config = dict(
    hidden_size=320,
    intermediate_size=1280,
    norm_place='pre',
    norm_eps=1e-06,
    parallel_block=False,
    optimizer='muon_variant',
    learning_rate=0.00335,
    weight_decay=0.025,
    decay_shape='linear',
)
Each number is 500 + 25 x the weight over the matrix's rms, rounded and kept within 0 to 999. Layers, rows and columns count from 0. Numbers have three digits each.

# layer 9 MLP gate, 1280x320, rms 0.23, rows 1255-1279, columns 80-159
477553506491509515497481502482462496504432469464470536540510509565505503523487484484482523508520471522511497504514494505509544493481459543494517561480496527482466480466493453515489563492509490508470491510542458521490568483482483529554498508
510500455498547498480549505522494559550474518523501487514453502467508477543485482517498531452473461536495480471521477480493539552498516486510506494529489488497493482478510492468488499475503446492499535517485466525471473498490512512510537518
510509500559511537537515472506498479504472507465474484503509494460495539495523517478526526502520529501507453512530496463449540498470475503487510482518501476491490509486520496535499499519530492533533509503481501487521463508508531520508495527
490505520526485490513475501487521493496507485507515510524525534481513508534521469503450516526520535459555469499452486474485545483496543507531489526492535498469525483460461506481447505486484526491557455502491474489468460468500476516521524484
489477502553504482500516476461489519465465496499489519453547523505504514493500484506484486550457478493519509494487538502532515508525528510466522512498494508495520470502526507478518510497540494485506481469524540503487506546463533498476516555
499535471493532479567521464523489524508521486526534527515467529513466475516515493457506495489488502496474511455508485460525542457467466512446510516473500503455488516518546542534493464538546505457496458463487471498520529501512434502493500545
509483497492482444438478453468518474510495470481495488551484518503505523489488519503500508486517529504461519514477472508459507524482496522479503483536498483504507487503491513475499521502505547513528519524488504495485477527503477466482539516
495494506507484529480484479489470469448493505560477556529524528512485444444543466489483477519492484494476509503469463485500490543495477508479486520510473506478528522515491499497493498527471505527533494520469509493506516459544496469507509517
509487523507487535488510506549481471495480542503496477482521493478476458481503502467516501483468498514520518464518464464494498485503502498527477493527504519490486463474507469526488481508487522497535506545480477494493510490470479539514550515
480493520475521481513497504473510476515502515485509539475531524541450473505464473520502485544451491499464483512525498532538540524493498449470531513478488460502492472486538466526486492519515510530524476487517453535532509503491468524504552486
519493486523537526503531516479537531541473517494483526451510483531481426494455452470539527471486489535490478505487485472546493493523485499516485489502532489535505558523533477516509501506524482528544458519489511511495486480527497538524484506
521477491521491474498516492509470514501473490510498542511503461498490486492481530474514486515497479521500463508525442510510538483530539494480505517491506533514496536550484510586493503530514470548513489458509492508493495479492469524543547478
500497507504495473491485529531477482494474529503447464508467503487439547454482514485483492516508464517498540502504472499480499517545499476490508512491542479514518501500511492489529505510480507492481481461508493464504490489491483512488526549
476524451537493507465516495469507477512490509535474495495478479519482506538529522482504511542475493528504522507470535464515518481518546446497518507500488480520483477503454512511520462543477582484489546441561493463491527593520512550512488507
504529509499478474507438501482538459504501478534490505525481499488476485519502455515543513512506478509550459499479503501512543493506502504525472489495502493536523482555493482481483507528462497504505522482489501517433526509517487526488478471
501491501489485486510481563491493479497461485532503482529490527509478541491537495454480499488545510510519566554512514497490520496509471467478502473485533455492471515481518503473543474515569505472492514517529500489520492484507525470481520523
507529548518477489506527511509507509487479500474536477482497495485498523493519487491520547503494498514485509499507514515467470541489469476476527463528506524527534487507474526501474491485478482505462467499533507526480503493524548507549494547
520461475502497533526470454489473496509495451518511503531511537464478532491505487521515449524535538532508487493515467496487491532508529480498505515462494498503528523514519526464499498500465509473523480531491512492503517460552487493508533489
522520434477510487489475477539460480471466502515518530502485504466481498507467478587509470508515543478517496522545540523514477524500525468469536478481476496515480507484451530506510528495508507482512494497535515509485477527511542503496461497
474461491499473503487511508503520535506522471492496545503505498481480509481446519497499489467503477505480539553475488500533498485533502485523443479515504482478523509504470497510493468512467502503503533450444512504496472514524527507487462531
528523504525533493476526549462523471514517535492565519500525504534504472509526456486449531506448483529477497493532523492501488459497490510499475506444491517550485494511491512476500450485464499523457452494482460504523470479499514485443466498
477553516506543473505501497496488510487500497491499516505488500550486510511498489479512491545508553538501516521480539499505533467521494511522490528510497510481449512506527484484496502526495508503509525518481454480501493545494519495502514527
474507510494466511503504514474509470542487515478500516498542507537480512519492512489539518479481509534503472514489496489522473541522521528469461511467492527487508514495524489475508501511539494485511507539460484486495485509516520514466517481
476544528457480496465511531516496505507463465499492468502498515479480461530475539471485508492509529481486505525518520488504542485476527496497452481552520489531492513487479507510516484495539525481473471470477476500458490493501492483504504507
493462493515513477453494504454491493438498497448475519522512529478463521509510509531472513517520461511464472490529504529522475494471493491476488483514495535534504531523509511481470467471542513543512465510533487481488519524497510485501496496
# layer 9 MLP up, 1280x320, rms 0.244, rows 1255-1279, columns 80-159
477521461483429519485516465522513526527430508483516513475472457495466479525480495531509474510519522478463479484507557481515469457520509491502497509494530484497497542497464495478485491506505474463541470510497461529523510490525499494516488485
506473492518523489488506551521521503502500498506517504491524500462516461516491497516476488485465464529455507457523526495497496494533477451536467533437463508492496527491488499520504484537501463491511529490494483539475518492488463516511539509
523494495496500492504463515513490505461487526502497489489517465509502468509473501486522533482480527462496501520485507490488508510468473547487477519474517554491483499494502479484532475469489513443528493534521482503503478498469509526526520501
517531528459508508487504491528515515518514518515507476503479465452485467533477499498502496497527503466494535466482521501517464513509508571499503550548508514534511482476488495458490513535510479448542471483504505467443472543567477487515474502
505499525561483508445520447484459536451479508425503470517496510488490481501526482506512478502509482526486499501527494508540529471491479561484502517473478490530538471501546531486482493553493521477536522483502466486506510533538470493509479471
526542494522508498443482482506529499496477565483460482546556483502564552550501532572472495508497477482534523512460499549548478504488503460538468455506527532490475505502468525504498469528466492505504477503519492513484509492464498528504496491
496533493508542556497509520533494483500490419517485475516496512515528505516527515489508499507533481519461521549488474492528495491561486496522457499479463516490523497511508535490453462499466546518487517473519475508526504501482470491479497485
512533499504471507482525477490482462496458554464504496483493473512497540455536496513483496516548464497492529506454482527516509475448477485523478474499497501516540476512491500520468515450501507504479479532478541530490539491482506465516544527
568485504525521508506540523522460516470504514550543534482457513491508509476504548534471506474509494488493472533487494499528448496466498497454475534525490532491526531515499516526485507551502477560531474521483463498500530489453509499528504537
482502491452503497526514469497494472525495494482488466448509458502531482513450479485532508498500523518491539478520480497484497506539490495480540530465491494522520481498501428510483498480516523527494501531484471491543514539518469502492550494
534440476471498495502507501544503519506514507522494550504536494511479523525521459500501513541499507527488505466474498502496515506493488495446532490490491445503503488509465508512538528523531522491509491447477550469491541525469506500459503462
517478490459500509446517518495472502535463540538463525467507462449492524473536551481502490475463484500546479486515515528509522497525481497538502500514516519486518505514481502433511470459543510507507554493528477495483522514537477502484450512
494495481490500498507498532478506471500503474473495496531484488475527501496506503522504487477504513527509492509516510505484514494490494511514494492516516485478538508490515484462526471497541509514465509491482512485498512485503485485473529508
445500510510538520449498512489504544542527509504495534536532510460455492490437506465472498518464530552520470556518496530476459528484524512515516456505508467498541513479496503500525458486478543487523532501486448577522526514458472470535484462
521526469459506530511487542494509496473521475480522493448490504507456468475504509514508541435498526475544463520486535556454549517485483528500476508526494542456519476468475520456501509506445488494484512480525513459489518471516474514520506519
481517515508512492547521475491514506546517540502510533494502509492507526510507484518517505496508500512537494497502492515505472508472491494491505460541507471507500460510474497466512465483516511497517471481513505539477506493530507460448510489
445503535517526506507464512547489502511538474512510548534498534504485513483500513494524497518497510492456511508476480519500517448521482511505501579502516507508523514504468502528485505482475504489560511471444458544520494466493454478470521531
541537487490492497489502481495523492457529496501498521509477490510520468539506498567413506466538514428486494491516479477508507518478525500483524525542448507495516477480520524486481485532506492497494455494517499538514512493496448524511465470
506499526494525481507497458495509497494433444487481516491516460500504498475460520507489536497546497468477451460509511502508496485482480535515467495528468507526494522496503481513527501530487488510503524537508477472530541479482544479510486539
507465476497490479498504481509490517469563486478488476501540527477514535469469525505545507521494475508501486499491538503492504505515464508490507488459528494564475494546493492497494484470489480522488525507516516508449485499532523526506526466
525505522481487529521489485432535499484482473490464473496475484505528443511525482518565468500499486497483478473468525546556532480520499509491479506548504503527429512543496543549500460471483510519483478513445489512523490505494505519525489465
524506548540555507510455477485495522497495456501494533490485532508511483507522474489502508544538517502516539465553507490516494475528483509499499502465464523520517500528467459522485503510519516483475476518495499490507495487510528493536492538
474506497502507495503484501498469477513481510542497458524486500557483495533494477482499490465465489501503486500470473486488455504481495496490485499560448488496541471559505489536507472522514521461508521477516458502481522528519509540513520475
490502489519540476492485531520506462520505530488552485477508503516502531495539427492536524474517482497513476506492543508496488489499453501498504493539469487494494458445480506495505481507466486496501510528472499473516483510513474504495483537
566531500540499484499539526469473501486492502497477506477479507524464469472424504538468466486484500487490505520482467547475511506481518516461504512530485494525529465502462500494510478498459510506465530532483492470493471498517479528522514502
# layer 9 MLP down (transposed), 1280x320, rms 0.236, rows 1255-1279, columns 80-159
485494505516517519507492509494476474498483503512536471466517518497504499546457498563495517492487468502472512497497517520497497497509519493522539495499503514512542547504503468480488528441535441488456480472506498535468493493543495448524479470
532546511481519449515539485487491463506490508513505522463516492483510534474487517517515506518532470512504514451487512488563493501511519477466460497524490561480532492519473531495481460532536504453458510486530529513485493539496467526497502464
482486530542491496515507512520510542520507518484432482524470430498477534543538476497501512492470521485501532500524529526544489490446489512467460503510515535465507463526551508527527512503471533486513512457527554491532502558491507457514486504
534494526465517527496524466530473523513524496484495493499445487463509540529501515509492504504497551506499532521489487502480502493504489481517516488478511509494505504528506462493495511536484510529510503463498487487515476519493510474494515499
463517503472510498504524500490505475494506490535465495512530489509497475504447510507506523471565488483493528483486495500470450542446518482526542492493479557497454518506467441475486502536481499511507490509487479458469499486527501507454529468
498492483533496484519496487511475500527475518515469466574531503479488469526523496504473492516489510488509525463527535545518501482498489481566509460506539502506483525492547458563487491438516427515521514503532488500494515516472542513485542526
458481519529501502501521489517555503504518513489524473496512476532519529483493561530512489508489525502552501485495501499468557495510474513488458525512518492474531534500490476509544544482506509475503530453487473497506509507505475510514528499
462505485496506471509514532501480488567499539521497481559521489528472504504514516514502451487490483536487551566509526519495529503474543464519496509500496525512453487500486449502460504495546474513525550459480533527479479502525512524469510518
488444471507517517493447481479483544524529469515508512519495494521546526485487507481502502509511498533530522482526521519514517510518511492474519531499521519522540492512513525539511485491484508505478483491479513448489529483490507500519495454
494510464517511453475492511513481499474459505476497497494512482464494489465527498474475475498472511509495524522564500512486563492482500479506464504479489476526511511492471480525506524470505437484531487508471482494528516514496470484527495506
501464501544540493493481516498463497541491503483447525499497525501474514463490530527504512497470520520523505504506498524555531502503478484462505471500466498494461518486556517473550514509501503461565476442484450498463554525504479462489503478
518507486484508475456519522479500537510462536515496488509504513493492521474490487496501500513492537489540483480501473511508506513484487507462476535523544533498511498521455477480475526527478473476502494538446489494467469516536481488471461504
471498451531521543496461508511484478495479479516473497484509523535507500495467484435557491468494459512495515482512505507518493437467459521515488488478469494563551489558492522494499502490501492528514497438502483567460500519552536476494465518
505508486488517492490479533475475481536524492512472476521524528527506502510528498474499508487484482466493474480540526491485491472550533508515519487502504498519460529515516488513491510502505508509519463457481494554503502521480469491507539517
504539472510545531496470537545491524468500498520503545493464470512508484542487525512498488523473503465504504519483491500542511492506535498517492498500504510524489546484506498535512506540487485504459500488531519522508483540509518514478489526
497511500481478479486503480525493489494508502497507491505501449491471506515493464491480526516463519497518515500522566485485456461487530460453516511446465542476492511503519482506467507476489512472488437523511525491536520446469528491466492474
538502513545476524473487490504517510482521498432507467482507479480516508552495517490490480533483466518490524484508496547501570540474513479534502496483540479508505506511519534519517487460477521507488493509531466502505502501505488477452483486
531476512503524527528479484520487528481438515510463541489529500468536448500528535508497511488507515464565473496533522542494515489537497483506538446423484481445483487507468478537514493513496519508533497497496506494478487506534526466478518497
496527506520491507500481502446456504514513580495487499525489498521451481501504469492484512473495474521531489450503510503474489501482494506485485497482489445515503485504491479543459559436496511543521461535485494505493484521540506474497517479
476509499508502490496511510520486510498482489473521526490496512519499496521464470492511475508482455489529475551508528492468543497506492472508472467510507538469542484503482489521459496450473508518487492510510479492481515502500466496524469500
483502538496483495451466479511495506466489505525519545517520557507483528491451516534523488484482478518488505476486480485546488516439507523517489506478485529509455509527507528483508467465527460510461492505530509499489497466490526483531490527
473502497519488469514478494520525473489473482480499476542495529501492477488484518527435503503464507476465478535489511495476479501487500477517531532486475521498497556485518491499509504518473502496499522510521530519497537541465498492486491540
462518504515494498480524502522469458503533474521530487507478527489496471537516476492511489476483534472490502497489508495493542458474515526485495500528477518546502502477480507527492501530481465526494468485513473540573495473468515481547541533
487499490486523514485497488476493518528515517503522487523493498464498502449490499460500487552510514495499580489505463508525469478582496497491488507498519498518478542517552530492508513520491486550486463510506504532464451510466469512467489485
509468493536487571472546525508534527508520476513492446506520451480478493484504491477482498525493461509494519529500495478506483533490487480490523491482477506548456531479587497480493492459461514535512499495540517464485470509513458486560516504